From a checkpoint of a small transformer trained on Wikipedia: a variant of SOAP for these matrices, 133M tokens.
Each number is 128 + 24 x the weight over its row's rms, rounded and kept within 0 to 255. Layers, rows and columns count from 0. Numbers have three digits each. The size before them is the row's rms in percent of the matrix's.

# o: layer 4 attention output (transposed), 256x192, rms 0.141, rows 8-63, columns 0-95
# v: layer 4 attention value, 256x192, rms 0.161, rows 9-63, columns 0-95
# q: layer 4 attention query, 256x192, rms 0.155, rows 64-77, columns 0-95
# k: layer 4 attention key, 256x192, rms 0.161, rows 64-76, columns 0-95
o8 090:147172166127132131157107120134105120126151078095126145143101118134091144134096100125102104108143174112142118132126111124114137124162062170124126120144111129094124135109115133154138137167128138162121143128122135140109142115127144167139135097099082167092128146136102157164098127110100122123
v9 088:150107127135122163110122118104087135127122135163114145097107136108135150108120126170115156150119114116149150140166178116067073090123104152118136099137161087169116114135163157128075149136146086147112125158157137134104126126130108118125132114121140134084121100122120127120118095114109160123
o9 090:095128145088109095174165118151131126095122147139156107113153078141091109127123120098080090104134141128105110086114096132166139173109159116131129130162113154128121146150147077139122091131100140152111105093108146138091138123123164076134121105105140159158132208158126131135126140130133124129
v10 086:110120139142126156103157125145125127109134120089151099117174113120135090115107115169114149147121148124122045098106146124174125179119090131074181120117129126157085121177106130137127138123146147116149126155140118143138127102131126134141138112142093097085127107120102140127147108112141155101
o10 087:113159124113143146144097128142116085151077113152127137134129109153110155117120116138141148140092138115127142150135127126176111062115122129179117138150125163153141151095098114114103099128120105115153149105108145172134138136112114131114139154146145156148178163146145109150103135095114114126
v11 088:171159143167140125091174126111138130120139107109125175125115126120110112101123162140138125118101131122152118112148110135109142106141105148152134115098109085129153081146163079130104143163174144107139119117184153116148137119070104136125117149151107121110141093105156124139095151103144172127
o11 095:111163114145140153168108108138126131136113132143153135121151149118164116105109117104134151123111168131116150092098130159117094144114109136086158142105118140162145143110112167074198151127091089162097127111090161161121121113169160122119140110121137191147113112136130121138153119142124086137
v12 090:143152125107090141113153144120116122127146142071093125156163141161134152116134135105137169114118115126147125143107129124167082099104125127131181098157134099135145127147171122126172098126179125143111110136106144115132152084135164069126124168170122162135146142098129092100126115131154136149
o12 092:152122171137155181112115142122168090125103112160175152150110109109113124145113163116131101173103175135152101093160106112132127113181182137140137109129142159161112146136111156130106111136098096092119143114174140135089115158145080144139105067117122136152124113117093150143102144155091120123
v13 095:114150176154128133095138124139097138139102130121105103130141108133144149137137152156142089116153182141123151129107132107135115160138116144120131065128168124123117106147090116152128129151116166109121102146084121150114102113156163140155157116144119153129143096154117169054153114133086074182
o13 098:143145081155115148118118134131116144128147109129140156113093127144074103129116134137131124094157127123124142124105114149083117138112129128116155131094126101112140171106147129093093110116159118129119188097089069146158189193108100131126084115157118134111129097119131089186134137108151110111
v14 091:113113108171159156151152136132132124128098122123131112117102107113149128154101120174093165127134163135097126101106182129142141103139172055132135111138117118123092160142120118146130111108073092106139110147168137150110116118137126114195096155146125099112140107087078146129111161168069126179
o14 092:163158138105161153117107139157111115129111130129148107139140115082118147143116115080090137143104097108143071108114114128137098079148101140130121165106095168129142109112141128121123129116165169110133133116132104149113121131100090126094169143114110160131136155143184136116126126118165165117
v15 096:108111169102085154112129149129123166153133106140135139100098108120142137094136137115136144103126168078121116101126159139126115164153091117106133126125072153116146141092143075147127077130088131121146089130108132174125148096121127170108144178097160106158113101122123108109103158112131118091
o15 098:167137079135126106107153111090136096130117142095136152140128140133106120128147132161110111134104130176099126147165092107138149168112167115063102169132117129149110100167129157115133107115147110140134159129128154129151132189159068109148127141129150123117147182117098110117129109174120128128
v16 094:172095144135134108137131137127122099140111124127110108131128146111180134115136110182095138139160101114103103110125095101125172155134104158151082133125076128123121144153122106100167117121129144138125157132111114058166123135112088164132153120149125176134141180118117110107140131109111133127
o16 094:140112150139133140111149144116126140114123095159129154123106142143130100120100185108138115135105133162124177154124158121150093115153101142101123110142136101109117109121160197151111139178138122132156095127146110196122121109117136112113111127144095120129094160134066158154166137118129139159
v17 094:080105157139158084109093126127068103131156142134132139115115121102122107126109168145124134114162144131163121080108122165147160163120105110115125151073132083134109100141116129164157137137142153093119130091124167158104087114164142130129130111144162156131105141125164115133135143106124119133
o17 093:162093125129128145143141122155131162142147121092121128162123130126112143119129177122141097108152132128089145113112121131091161141122167125158130133136111121150122099166130113107133127124139127139151118118149140138119127166164150139130122127107123142092176119141136123093130145139091136142
v18 096:071129134117154122129127154109163131100145135128115158128107127101147108117133148103125122102091159170111121076125116141131126074118107143116160166134130151083118099108067102104045106153151130171195136110135146155148138124155104097123146168118134123160127083138121137126132149087086132145
o18 095:179118155166125121148163133142101136141161109131126139152164163133116144122148128136125086134123057113118121166152182186129148177101140125135119107119101136148137156115183112107171141126123108062105167151139116103096109114107138161145107133156125113100141130120104138164151120195126120174
v19 088:136109124115148140137114093090120101162162137108098130110124095114134152169135143098106140116116181090147162142143112123167112114107119112126123148097086101178127158087077123147111133150120093134130087107115156131144154107127130156141170116117119117124121135125145149145116139139124147149
o19 093:116156122119116146136120188134132130107152122145122111092085127116100095144138103142148084141136084160131077140119115136112114119129124119107105122112155165166185122107164124156107123127131140140110170120134181108105122134128141126137096124120145134133131136147156087111112123095083141089
v20 097:135096143158088080133154093082114102136114115127113147147099131173161132109152116113161125147148147109152145146146137110069141120169118126158127111103133130131148123085155140113113120066119130125146136107127120096170134121132106151097128123106152126133112087139099128122131116128139138118
o20 105:127106149100127163159121114138132163107175123114153158092140108094098106117119131110098142158113111145132141108170140091205084129116141122156127180110154138099150137132103130104139116168138120170104128141112080112104120124138183113130102120184155103130140175116130134092154157088089115124
v21 087:131136157123100119146131119137131138135094132115109117125084120130124153125107133103105110129122111142136132130125133118115130173151163122141097114106139137105094148102101129140102143128179081127169140131132080110140111094143077125152157120127112145085094097151143144163139133137146139168
o21 095:137149142108103139123147111143111139174131098128150196163129111123137064111107156139165089133125158149109094143117130149159143095132122129121160175167118110183116100108175106105111116173148180170152084155140147127115123167125140148101124131141166143114113130139127117123126159128132103114
v22 092:138116126165126136158116131125113135153099137069131136114118089132131132137113114123150139178135109172129141142145157109136162176138098112143092093080135104173069095116112110115153136144087111150126126140100131133185118125134102130128110121145106138117154127137154130097098186124155107120
o22 094:135121140089075137123141121141118126113096104155123116143118113123139097107085113103150130146148139124098168109107137144139122098156122142146118130115142124102121140130135176158166104129135156157099147118141089122147167128162100130118101130121137097151137088142142107145187079139140143138
v23 096:143142121144119139151125129110110130115129088132153104126170132155125148116155142123179109095103139125145116136133103114109105071140110157158163118134141086108130196117124132111098129127152054104124135143129114141104107091179139109140128126114136150127103121109112110089138153131119125131
o23 099:110123122120124156137125147104097081154108110093094180129140107122097123163082137159129167081155106147145141106132128108114143113125133133090118154128111132134129131136119159145140119157129148151125144124097130091132099128089074124107149134147126160134167136119093139171121123113103126099
v24 086:125121189147126132146114154125116137130109119157145153135084097100135115123071111116149135133121136151121150125145120112133148114114124088137104081114128141158166121126114116133132141144117090140111099166102145159164127101178100140119138116089100153152147122125134105138097135115137044143
o24 091:088127130113142100137153151126151109108104161122091137149121100170102115061162141123147086136134130121119126122132128153119188143099121142127143162142150119104125149174154158076149138139116187110133170115121108104124115137145122147129150127124088153102132134130120160119118125140108177147
v25 091:111164118149111091145160117105109120115137151170087104144132134151119114161112109112092122122096123136100128137163140113121137124106115112072103191104071118133134071106169099138055147149127159147158134180151131134142118130121127115119124118102137137125134130140152145148154124077166145115
o25 093:136137171140146123146170158115154140140159144108170151118143128098139142093131179133183168166085151129124116125089150115142111106092130143141145097170120136108177189146150101133184108147125154122132124086128131127142126118124126110154123148109147153085142134109127105127148127186135112136
v26 092:150159101115127168176129124129137114122123090150094076104141210135105125135167074125129095134178120127124136139103124180124152118111130144082120134124137130095128136116079111154125143136137099129152145123087133137118131114095092130086116121103123145090145098115105128129132187120097133092
o26 091:183133143122126091047107106164132130104174133120104165098147107144126146123137177143153162157132132107120124127113108079152145123114092134113162097126072128144121124144165132125124138120127110109136136171137119108120139133170149177145162086131146154124122118141155129132143104115138171180
v27 098:114141103142130140141182118138169154125148096116108107092111146090112144136116095127124104137117158126168111119133084146180114113155117137155098170094114125128151100189194134156099106109134146098116140111126118127128081132142157131128110118135155137152132111099109138091143111127198097107
o27 091:161111137112108161136119128143112132160107154169135137127140128125142098153159132143106167116142130100144121116151113124100106154162094156093176129123157099157093146119067134089104108156116073114121132142157141130147114105097126128134126184098131145119086109108133065114126179136100128128
v28 095:106155126121155120142109158128111119148068132152146082143144070091163117130120137143170113133122158115111082120066141120103089138122127154085107156104117117100128128104120093129137122179125141118110123167099117089144096144114152153150118137146128127148129110119115168115083155144107133156
o28 088:177132124112152100138132120112128131084142148112101174127119179122112175122107115145096120114120106107140130139143120156095135109116167148106130138125125131102106118117140120112091139130178131140167149132125123141126204101138115137110145163100158156098115092151118092135138121081119094124
v29 099:152104087118104112158146141137111088107105185139122097124122134138109103131122115098128136121130133152103131115108096120120152124145114127148130080200109148104106136133097141088168128169133121091113132105131141173138126105124136091094152144076115090092115134110125138110105106120157135128
o29 100:118086119117142076113118112088130145129128067176130151124142110161122100120135086128137171130065121114145099140138138087160145131108115133135149133113102105116154138139150130142145104102112165176160141137078143108102140124121153144099111110127082184101154130123100136128113162157100159138
v30 088:128158109125132112100139110145189112111176151112055132111125140089131123152145105135157109128141128115122139123128144129131103081166193095109123090147155117129159112169129140112125129128054133085155112125147156118137127175137144112069153143118134147140148109151148132112132120126132114143
o30 089:150130111099103126138136099117143137095124169133191130165138145151136129133107141116172142130135128086179111114161112136082099107140153092148149142088132167112133161127129086143165134107144129113117120110140121128126096133136123118167105106093104119145125107093124084160120144130151181088
v31 090:148130126141097130136140143124149118150104167134099161108150146124140129160125109136110077126150110113130140149105151107133127128144091155091126118135133058132126131104128132116097136124144136115105183185161127134116143147142150102121134112094121103086066135106101101107115095163137130108
o31 094:128103097120086138098117120090103157091110066140124125116116086137170084078143135140103155137136123105101178130135121130124109132135157129149155092117093142147155115136140099122164103066167113155139163087099098137105109132123133138161144174115153134159129136147150132113164142102124094121
v32 090:114095172171073102127114126203134149140101141141151165116170141121115118153153082166151139122117133112113171106109157106161135111157146121120110147139131090143141145150153151124144120122168131102132123135077146117135108122092156153154129127111099150137078093134114139113086123122140130121
o32 096:131117097088174120117138119137098112127140118141122044178123156143119140134141138124147150105142131117121156195106137129121140156139115153130139125088132104142114093094105105122124154140083172152147139101157144169110151124168113108120187115119153092164195155160117122124157148132165138100
v33 093:092083121127138113141139122163104166105146114140110120144135119162128177076096125127139155128146121115096104144136147111125135124126093143119124158159134144125104139122132128136125104112103109149057184151131139164143142093131124115146126141122132123145112112154147124123149132115161094156
o33 093:127150089096099114088139189121111115188110145145144154103148161127116118142170142098108152090132146148156108122109131114078145167114116140146095100129112137178191134150104112129124130114125142135129116145107113162118103150122134140111092113126127089127159138095089133159087095112113158158
v34 093:133138127080115140145138129114156112069129149140094112153079123141096143112085127088080108151127147138130138152124136131097137158137130105179154155137162122122185107129135150114140105123105108140124143151120137138110074151141130123150110103111113137163108106139134152155124090133137128120
o34 096:139167137141118132092079167141140155153130142133111135072129125117160100092130126137136129146159096124158104120103082130115124144132166130103115165106148132148101105118152055137157129118122143109149115110131121108138113136102102165095111156077104143127120154099118130113119144120145118083
v35 095:151124164094128100123124161157138105114138194110118118148129148144119146125107126122139128160086066119151104125154145116139120163124102109088089111131150155147084115137141133115179115132121163079095106188095092142123133135105117092083132132147114110101167143106119161142165111103132126137
o35 095:104108133142109105140109099114112119188172124139164121157106144150128112121127155138107090105076172118157181115095138096116141092116165100178161105141165160145145097111127160143124142112151129118145143124119121146162126121123099117163108104097100123185120118150095103119104093120162179147
v36 099:115088164125128113173181141140119159112151158087178127177152174085126130146112091079139120140140135095138148145100105133105146126133150148122101087160156135125117142165102154128134115098102072080093144136161126133163117110124125097108159137119128117102145113134105128160103140141106136137
o36 100:115134121117144150106132103160092130156085110135086123152146109158166117080110116164104117139122131106140077093084135110140125156183102113161160135148097095105082110146124165122107119143130158153114098137086115119128085176131119139158098129121155164141159127148181156146131138132145137100
v37 087:182139115137126134101112127127121133074094147134065168114131115141147132117139151124136103133151173179152139133151136150117111081144107135152135167125073133109159137113164111153084179104135099134119151158160135125130090142101120111146143130141110123154092162103145131137168126098123136130
o37 090:100122131124106107143147166115156107121148089084172121122135127083123131125132122147152143115129104074125091153132120122149141145114105133083115105095120097169086107143150161087156108176146167097128121099118123094145185115141128128162115158103116141179135108157132123089098112164123117125
v38 093:125141151168148090138139152102131154098128125079110109140153102120109116122089154152130123108149127104146118114110187154125153113109114141084181124130097152180155130151108136133137110172099117132158150164144131166097143119120115151096115122128117159075165137099171137106136122155096118168
o38 095:137120114084113129160112123128108037139132113124124113048083146122161123073138130091118109132123084145119108089133148125123139100113198105156136155139097090120155101116117148097091126083127128143089103116142134092115135133120156123159151106139147144146145119107110115132118113152116072146
v39 097:110138165121119148153134152051120122106128149147125125131186138107174118114107135131101156145159119128104114137180162104136119111147113138131134142129141133123131095135106140138125118061167164107147127138160134133155128087101091167088127123170180157160122131101151169086100152139152117108
o39 102:121148061108147111163107125142176116149147089141134111116135102122117160116138120121154111132142108095103124154109098140094144153102182106161145099163144129089153097097141124102120125171140109128152107182139112163122130148145112102140111107085146107104099176191093109137114113112141108130
v40 095:102149112129137133152098135083118120095154103126127139158129123120174129167139111112096127140152127119124126097120097141148101123132126149139158134143111146121154154146159113145148158076106159178117139123116080140151120143143113085151090146111129139185119122122111118084161128070166125103
o40 093:121129135164128173113136105175174139124141156156139131129154116140113119103171126110097109126114139098122159112138150098151124113121166167088093118101143140118074127116138147112132139166122092096140090162169160166086154128131115164122105149141168079091148107110147098160135137148145135125
v41 099:094120110106115136110111152104157126173167147105095128148130105160128168127180112081146117139135182125155175109104100187144115086156160096157147099114139141108143103131108105131119130113112144121155126111128132118155114135184135145133106148102089102130096117127072094127148134101143138134
o41 097:160134157141115154160116158187139169128142153113150142110107171118114081157085123114103121118095101159126106151149156128120104125097108135091116114144111104145132159139168127148164168155126080097107137128101102110129084144113142151106163110107158175123156100133094137111150131129113144126
v42 092:128112115136112173097094189105115127121136117140119124149150109174106136135151157154078160146193131111125144150084134125113145131122141100109067131101103148120118140125127146115087113117156155067088133121120125112140123117137157146086117122080128098123148104096089137133172124121137101169
o42 092:108089123140156109119149117144116139108125122102150116140096126117186120143175101156108105116126117135147088101134130123129133140082118142198155112134143124123104123124161137128133093192121111126153131119130151130148126138109136113111167124121099108140124173137149084095115071125139115095
v43 086:143124140108153134134122108112116155129128157178128077131107115175126157137119139125089127131155157124148137142161092152137078152114122124127109164083135141133103127120116093133123091085121122131085121154126122091122137141100110104127136147098152153135097152082127131121135108106193114112
o43 083:147091136140109161131118185128123130122127116128133112096135120083099135101105115136134090159186104150090085136145148115103146131110115148171124140175108165139133100102120123137128116153121139120188110105161139181105144120131127114137096078103105140133080133110109093108092161111090121142
v44 090:128158140136102121113137132129122085116147138139117150127107107097125096105101151118157102139140145125131143143174160060122117123147138134149064114126126094133154126122111125108118167139156135181070102127154195113116098138107113148126118144121142099123154131127118089131141152122093121146
o44 096:143108089127149142140167077130110158107112129114131121133109126065119182127155092127121130155110148112142170125071119160115141150185116098126155131069162154162152073108157152173126104093156108087147126097113096121139152158162118131129125105143143147156105119171125147128133123133114142122
v45 092:116142160130153120122172147151154160138073131135120150119152128139124132106133116141071152133106088110149110112112116141144140158128121136141093133130158157176131151122103088142164157120131114076123146135138079146098146107134111128110077124094121159110128098133095115121126139137111130115
o45 091:110118117110106136078101130122137154132152126127083105119124161150126074134131105115146076141108099120123177104116140085131164131177100108145121085151125108124117134079129126094090130110109138124111134156108130117119114095124107127107174131113170164142108164116175104128130094119128147152
v46 085:128112110126101113133138091139092107118096102082101125132124097109123118130143112100130128113173132100130146126149138119114116159115138116097118112139162103115157105147132103130093151125074116122146166146147137140114123117091135151105135093137170110112066160138104077120127166176105128126
o46 086:171123123105130096169130146135145152167097132166128120117127143137135101101119148144136142157133126120098119129099130136143151100170182156094119132123116169149114146131074155125146094110142146173115130083122077129138162157110118127143086136131066127142165110139150170100175111112118126137
v47 088:114151109141115122167133145106108133142137125128114133102099113121120145135133111101153093116129134137193140167137123118139117102156112115129114139130099110133115155125129128168163137169116134120149146111112117133091124124200122086134147148136142165116135138119089153171150149158087130097
o47 091:120140145146131169116162107142113133132153107103149169176100121121138103130115163124137129136135180116145115105136140118178141142091153141067127134128167172126139132154127173143137097108131114117117107170129118070131165139103115120085147144094137151132110131148188129124105140170178158089
v48 089:088085120138136104124076107153116132152081076132155109146126070146092088146145067124105151113148136110146147106131162122144118177107139162088110113194048117053118142136133150105128141133120166121141133119127136139142141128155143118105138111110131162132161155101132089139148113137111136162
o48 095:149143129122130110151186123162120149106123149101130114080132162126165089130139158178160154131162137138133094167112133124130145071110111174165146104107142123151133118158119159132093145119132125144169125139129131075124154125140166148159147127160093087096150153118094140129122171131143109110
v49 087:168127149157123121113111141136152089140145102155097135146114134119099126137138156125087113113153157160147102127117140124103148116140109133108085131105132127132162099143158126080121120062111144145116140106119095104120159131173117099116114134169139122125109083163128105131104170136093082100
o49 084:109182083092141160120134111148109128142101160116117130157164131131145111162127116152142121154114089119112138141111106094142114136131132149123150131138103125089168128102115123155152153171128116101094169194110129132175103102080127115139127108136110144120118107132086123112145134095140144126
v50 090:154143158141132129139137132144104141129139148129151152102173098138156128170115191148145149117139120131118105157167125129137099127180128159105099133147109150149115101163144126113139122096144132143131131115153128132104148131108132156179136121119123162157091121165176117100147077124105098093
o50 089:139134147115122136104111123120164123091134127088179099162144129134110152144123088139130118150159182118111177113125110136123097075124143150107111149156125114125115080106129126117111095136098129123100155129144157127162103098115135069122088102124103128138141154108136132127116121151144118095
v51 087:117129182146167114124138124166103119088105129171141159121147157119113115132107121099121143101128134153140099140130127150130135126142105150078159129140140143128110158153122088156090112113099087153153141141118123132108037129151124117123130126091141150108169151133156073109089138143127098115
o51 086:126132133116107100113108115135159154155124103103103133120103139127089140145135160140154135172131094108118149113101110159117136140086161135129147117152088079159105129138063114135113130154147142131134124115121116129143145126114149138115052108128092074126148162102173170143170140143110132118
v52 086:146103180120100154146138112095117132187110108130137130096088129176144114087145155135127103159113105130085080125077104093127133147111133142145127132132133100191141084136125114089146138110134200140139157111148114134107122162137143148135126137133111112113126094135102114178138156127168156093
o52 092:090107107149115088152122095154128092140094128109098147130136134098121089144163113108118125143118156139118131135145143139153135088128132139155088168109124141147127169134100120154132132139108082154121131126121118121137131118107119115147067131159148209141157108138130109140196122090105124157
v53 093:125100108140125119123092129150142163081119138090151117099146117126133122158149084178133121120086096134142153150129102134146115166125184133101066126151130087102113137144155148191114123176134162135150154116120103174086143121079095117183143129128115093110118106107150137125136130137109148158
o53 092:143147119119148095135140132125160173140121131105123129116141121175153103108104135091134112097089137094121102103130133132113087074143125116090137098107104111163128121082102142093111103072157110115122096136165125108113111137141166138126190109167138119096115125119121104100084097128167160092
v54 095:128123115143121157138091105136062142106114143140113140144149134105137134085103142109103080151171135098122117132116124118147105113109115120124116148146169141095116136175130182179180139143118170110107179108124137180158142090098146090123119132099101113063130100135156125174130125124137121150
o54 099:176097076108118108130109141195123134124133118142141123123118140163165142149115109090092160099104142138172112129139132088138134146113101155139149107132165114149127150128142136090125121104133121110135082156151116123128140152138133195151081098144117154107114142134157140113155128084134115124
v55 088:142123136143146166132163116111085102110126128188139170153112126146145123151141137138152125130126131156114144212127107110097099130118157109162149153148144132121122118078168107093158172080096138098145096153128123142131114108102127152097130122124126136128166120127125087111165151087100120146
o55 090:110094090094153122128114131150158116142137116108123114128160143104066113100091127142125096144160156123138118083152133134137112110121087135084098097125143146102114116127127130151102104096141140143136152119095141096136156141132164124195165142098127097150092111117135132133124112110153104155
v56 097:141135114115090145159083122125153127152131103139112096133185142090118112093161159114103110135105162100167151144101130096123128097104128150149125101132143098088098138177125116135087130147129115120100159158148171134103163134159080089158124155130140139142168102159098133144130100083129159140
o56 099:118141134128174176137177196165107113124135141127084135120142144126123095142134155118124128135134158073153113165101136149155141126145101113084128158164116131134172148098167135118116132102131096094158144136134092150128114146166179110121085122101092113149168136132143137130105124115102120121
v57 099:088114127115093084109165139102103155150154116118105134083089102085159134138091154163168160146108141131129121120127097114110110127126101134112094136090157113103150114066146125132124137136132135114088109101130130095159106080111121193168144120143135146114104125134115075139139123123115156094
o57 096:153105160113144152111120111131141116090126162136168129145173199116124134136120164130111128109113144139163125166156128146139120174139183132135134132108134204141099160144146145108150127156111125109137174132117103151123100159146119144108152163150157153124121140158164197099142137125119140121
v58 094:192160120133120081100109140121140162163112109168157121079140123157130156157152148120126161115098135151148120120085105127145113164128105103126168127140147125113124189117151104086129121112153163096131123113127115141098121147105138092137064136114097085107119160096140109128127126131124151146
o58 091:091091086124142127112138145138153128119140149136120115105171136127137100137109137124145133147062189122109133137157104150102120113131139200149074169131102192142089094131128167156093147101135104119144121147147113130149127122111159147124145144157140155168144132147085069116155173113147136130
v59 093:099150110154133097158140105132155112131105131091143174120145094127185107082136145093089109115139122126132081114107172139115079082111147136109093125119123111136098104121110122123175121124151164124091123131143166123131095138118137144138141157113122151105160124155146111157170114116112122156
o59 094:113131173125101134121143142166101143148096155155076100127072160097107104156123057111087121118119134118157118172120120139116138137138150117122126090173137152130160134169159141129138135130172110127137112090112108121078132119150116147118087106136110130145154119080104092155153127135149089126
v60 097:162089135126156109155121112112124086147106117176143127133152158115122115098165132130087111088158153090176133117162119115093172133144120116113106124113122140136147094134105087133100132130154150164104115128113149173113153082115155127153129137166100143137131125148118129171113124130134090110
o60 097:117125112138124151107170157151074168105113153117148146109106126143098099103133088180130105135108149171144113124082153133121138161101115142142130163145119135091091145108120136076125133130120111099122146106141118099163117153136121132147106109078104132109124133127109164121169113121116127165
v61 091:121124160144115152127128115143093172158147157142136136140140131131143120136123156147122115130141120150126125082183147148117121154115177128127122136083153133091101121115121084178052190159113113171168104134157093085141155123138143133129164151139139158165141132187152133150113115146121097127
o61 088:126117124150099135140161066140176107124138117085114125134150096133108101091098159114136141078135160180159129133123130155134104111139107111117159108138109137172177098121130096095151113158143109153128155145127120142146116134138102139130106066092121106116148151106164143083084158129115128141
v62 093:120140105162097148147154141130197131140140148112107112142091157173136135069110090092141141139129144151114175129139107121132139106115128102080138153114097103157095120116138129131158120119118126126122107106173127119128139125137150074130135163079120157100142136082119127087111125103153143095
o62 095:084134210109128138132115136110136127128142114160144133139119129102143120146165167126099132112088126135121124132114119095097097145142120126169149127135114133121123149143150135128146099144111126156100114129131127143104127108133095169159106120152129118178152147123125131121091144146110115120
v63 084:089127113115142091154105124125127127141176121139099147148098113152157093124143134139134090143136181096096117124116124127118165171116164134132119074128149128172114188105095121160109152125090138134170082151115092129138087106141132113121140141151116155142135184102132160176102106115160143112
o63 086:141156093151109152130098070129091114139142130142115123134140113121135130125155108126148102146093160175089118121143155130162141125046112092131131151115147141079148098122082117109132166118149130100114156114108129116087131165109106126129113161125134123169130099161147088103136130172139133162
q64 095:050139132112127130179144085116170166126115125149124136136129078108139124123112128124200156119113167126137113137165139122144109139136103065131119110144149138108185127110129129148120090157150097107132129128131178170120126119122115117147140147104096129168120134131143144074076154120113077119
k64 092:101119181081129127156116088100129150063147135117109134144111132131120108120112109141172142133129129143109115145137139134092156130147134158106111166136145127119168112081111053087115109139188115128127133123091153108160131151141084160106168127155120147168121135119147168133109086082121116115
q65 093:142117092138158100111062162093101192128155128138158111138135127132116158156116148111145154101121133083156136150135150127118105115122134138124122162144118101090152123128163077111136170171129125116139154141121132125103135174094112100149146148200196139125110112122113102103089123116132119094
k65 097:157119096154144117144134129056122116092118114156131151122149116105148112143141149177118121116085097154125154100139117134118109115143118120112106132113111171104132146148121112162115133176156116132160157181111149120125160126108132103083126137166136148145132142125092124124110108148083092139
q66 097:077146115140192125108191104127147054145118119155115119145105125154104148143105077155135102127127126151126099100138128134112111132126121134172092141101161141121130095142142134107089122103115099114176117116126166095119133128124143119114152120120121123110132127147095114156148108074147118123
k66 096:132113138096141120102152099135133139137102140162160158092143136128098119156164118106103144154145131152138135094127122105112156104079106122079110159098098156112152111166123116126127101140088103140093130078156130127181135115138172098153132120113071139106154149142106109118114156152121118140
q67 095:139094120093131118108142110091103119172104110125134122132139141138128122101125137093145135119091123156117128099116170155124121113080126135135077143116102114151137119158097119137136086102125105125114137097124124094137142136166154155118150148143091091144102163141167125097149107171154110126
k67 093:129138138118153140188129102115100095096101102132138112154152141113120122135162147149152148100146142087112125108129121146122099119072148141129119139129113122139123133117083123096092115139112146152127104128107118114123126182124135125128121108135138117134118129107117151117174098175177200156
q68 094:084156155107131157125145136155153095114170126089135141151073117131130119134149096146130154143106123097095110100120140114149143132151105130170151096111120089060136163108166118100077155103099144127137188121155136123130122143118121075131132127097086089134124193125141117113132164119149106129
k68 091:153142106088124131147148122141156162139135129105152165131067106111104097120137138154133145169135118142127137129158127148088161101084117102133135114121076131114134105144158145125106129122116155115156114131131096120113157109150158154131145140120120165150094159154109135081133146141163157110
q69 091:131125086163122127102119123112138130129136133130107066164110141152114116139101136131131143126142145122122104115127114089149139142168128137156096148143155150116114140132117150119165132133151170132131087126096079114135138115153162131133138175124123166208115119120140112164110138105161121126
k69 091:170163122137110129112199153135135138119156129115101095129120126090138104139153106127102137098123130100132137088162145141118118139112167128138108138134136158092137105132133148144169116122133113151121143111106103134157133135119176087126143110114160089175091124132126090136098154095096075107
q70 102:156099123102076055074131093112102149133148148140140161103129085120133099124107135192123120098137110099098171126166127092105100118103131162123131097156148126116167130119145117162095080142117094121123122128114072142189139145134120136170115131098139161141170125133176115124130101125143121143
k70 095:125124124163125089110117150121173160100141153116101107120141131167130138103106105143152099149152096115136137159150112145131145084144139166119123122115145094112133131164135108121139114088124106089129122137114114100180105087120119113124108078146125118120128168124152160161131163120137169143
q71 095:093136172107136107143176133184131116127090158152144122147128128195126097147131127104099177113105122126108140118144106152138106135125085078141124110147120128103119150107176148161121172153127105066109117120137122091104154101090089133107151139146156130134131140094131150125111103137150107116
k71 097:119102139116111109132106163161168089105133131152130149119126167139134094128168145147131148101102147109115136114138096126123138119101132117139149139137136119100118144101136175109123135161123116115106132156177137138122120115121082110157146148174126098108143114110178154122132132145133138084
q72 098:174104141135128115147098111156086108044095128125138141127090119107105083106156157129127136151137094083154164118128126140095136114129127160147120122092167193144166174105098145126151125092148118110113137114114166101195112149127097075160093105149139109149140124184169116121112153124126130147
k72 099:093126111175117142137145144170154129168127092145115128101105094185111127116138171159104160121108145121168105100130173137097119104131118153093121156111136116126094146162168162170134126111196136101156113161108195111106123133150090145153092127124154127149133065099138134127090141121122121188
q73 094:128122146068072142135093114111094117097155138125108165155131149122098112141126166142126108138087068163157149116134132138105129094133133097173118138167143148125159088140124109132079132121117129127120095159109122122159105100179146156114135128148135157146112169099116166185099135146108177128
k73 095:119125154135108132139132109119094087136116141143137128082111079130124176138110108107121134141141104136119060126140165158092121151120151102113133141185133140142151136129113149096132124113096132159156120090122170127119105164145110131134115157097152147119146168134158161110123111137117137087
q74 090:102119154161158133115141106117099111146142147184133129072104110143101127138153144095118094098148165188109139131150122146133149122098145142139121101135142123149147125142181135198144136141167138144138139077137116148162110162069145105148077110100151139123131136138134153143116140090111151162
k74 093:092103186147136158143106122118133134089135147123153128123082147096137135111151144139141108143124106126122103106183131153103124124134101121169109131117178118134119135094157134091105116081132147134126136095146115136144165133077158108135091141121144125076164103126108140140116142104110092112
q75 094:149095098122170141147122133107151126166124136145149135156158109160171105168172144157188167139130145117100062133072123146154144126124098141126111166114140116128132137126090182155121154115135140138128118151123153117139161144125111141132110096133135134116094159116122104091149188122180125128
k75 098:127077134146134142121131145107139144123129100150098116115145141120170140137157104102130115118140072124086132125112133163101137102072122063121129180142136151106115120137105140157123189149133127137159082131133154146128155143137093132095109142142103100095100129122100078106140142080140152111
q76 091:151164114135103106106092127131110098156114123086095100120084140136191076181102092134142118132175157119122155109120117114101138107142122115168132176119092087132159125142146114110113153085113122113123082163145114124164128110118138132105129111112142112096161110134163171160129130094117168111
k76 089:102138082138156155152160116092126115116102152078146121119127169123160107147110142113121178112189157141155104158132107154153178155151134120142144147135150082122137116170107103171125092150115140093122128132159119157120180115115145120123088127078163150116151107131143129123153114152109133115
q77 102:160080147150133092173119143158191136140159136154134101101142114102156110143108131141141114100141071133151183120157134117122148126152083113122100112140117129185100120088126128125140144082145083144125146101138110108088145123155075107135117139138138137077127110112135121135173097120126117092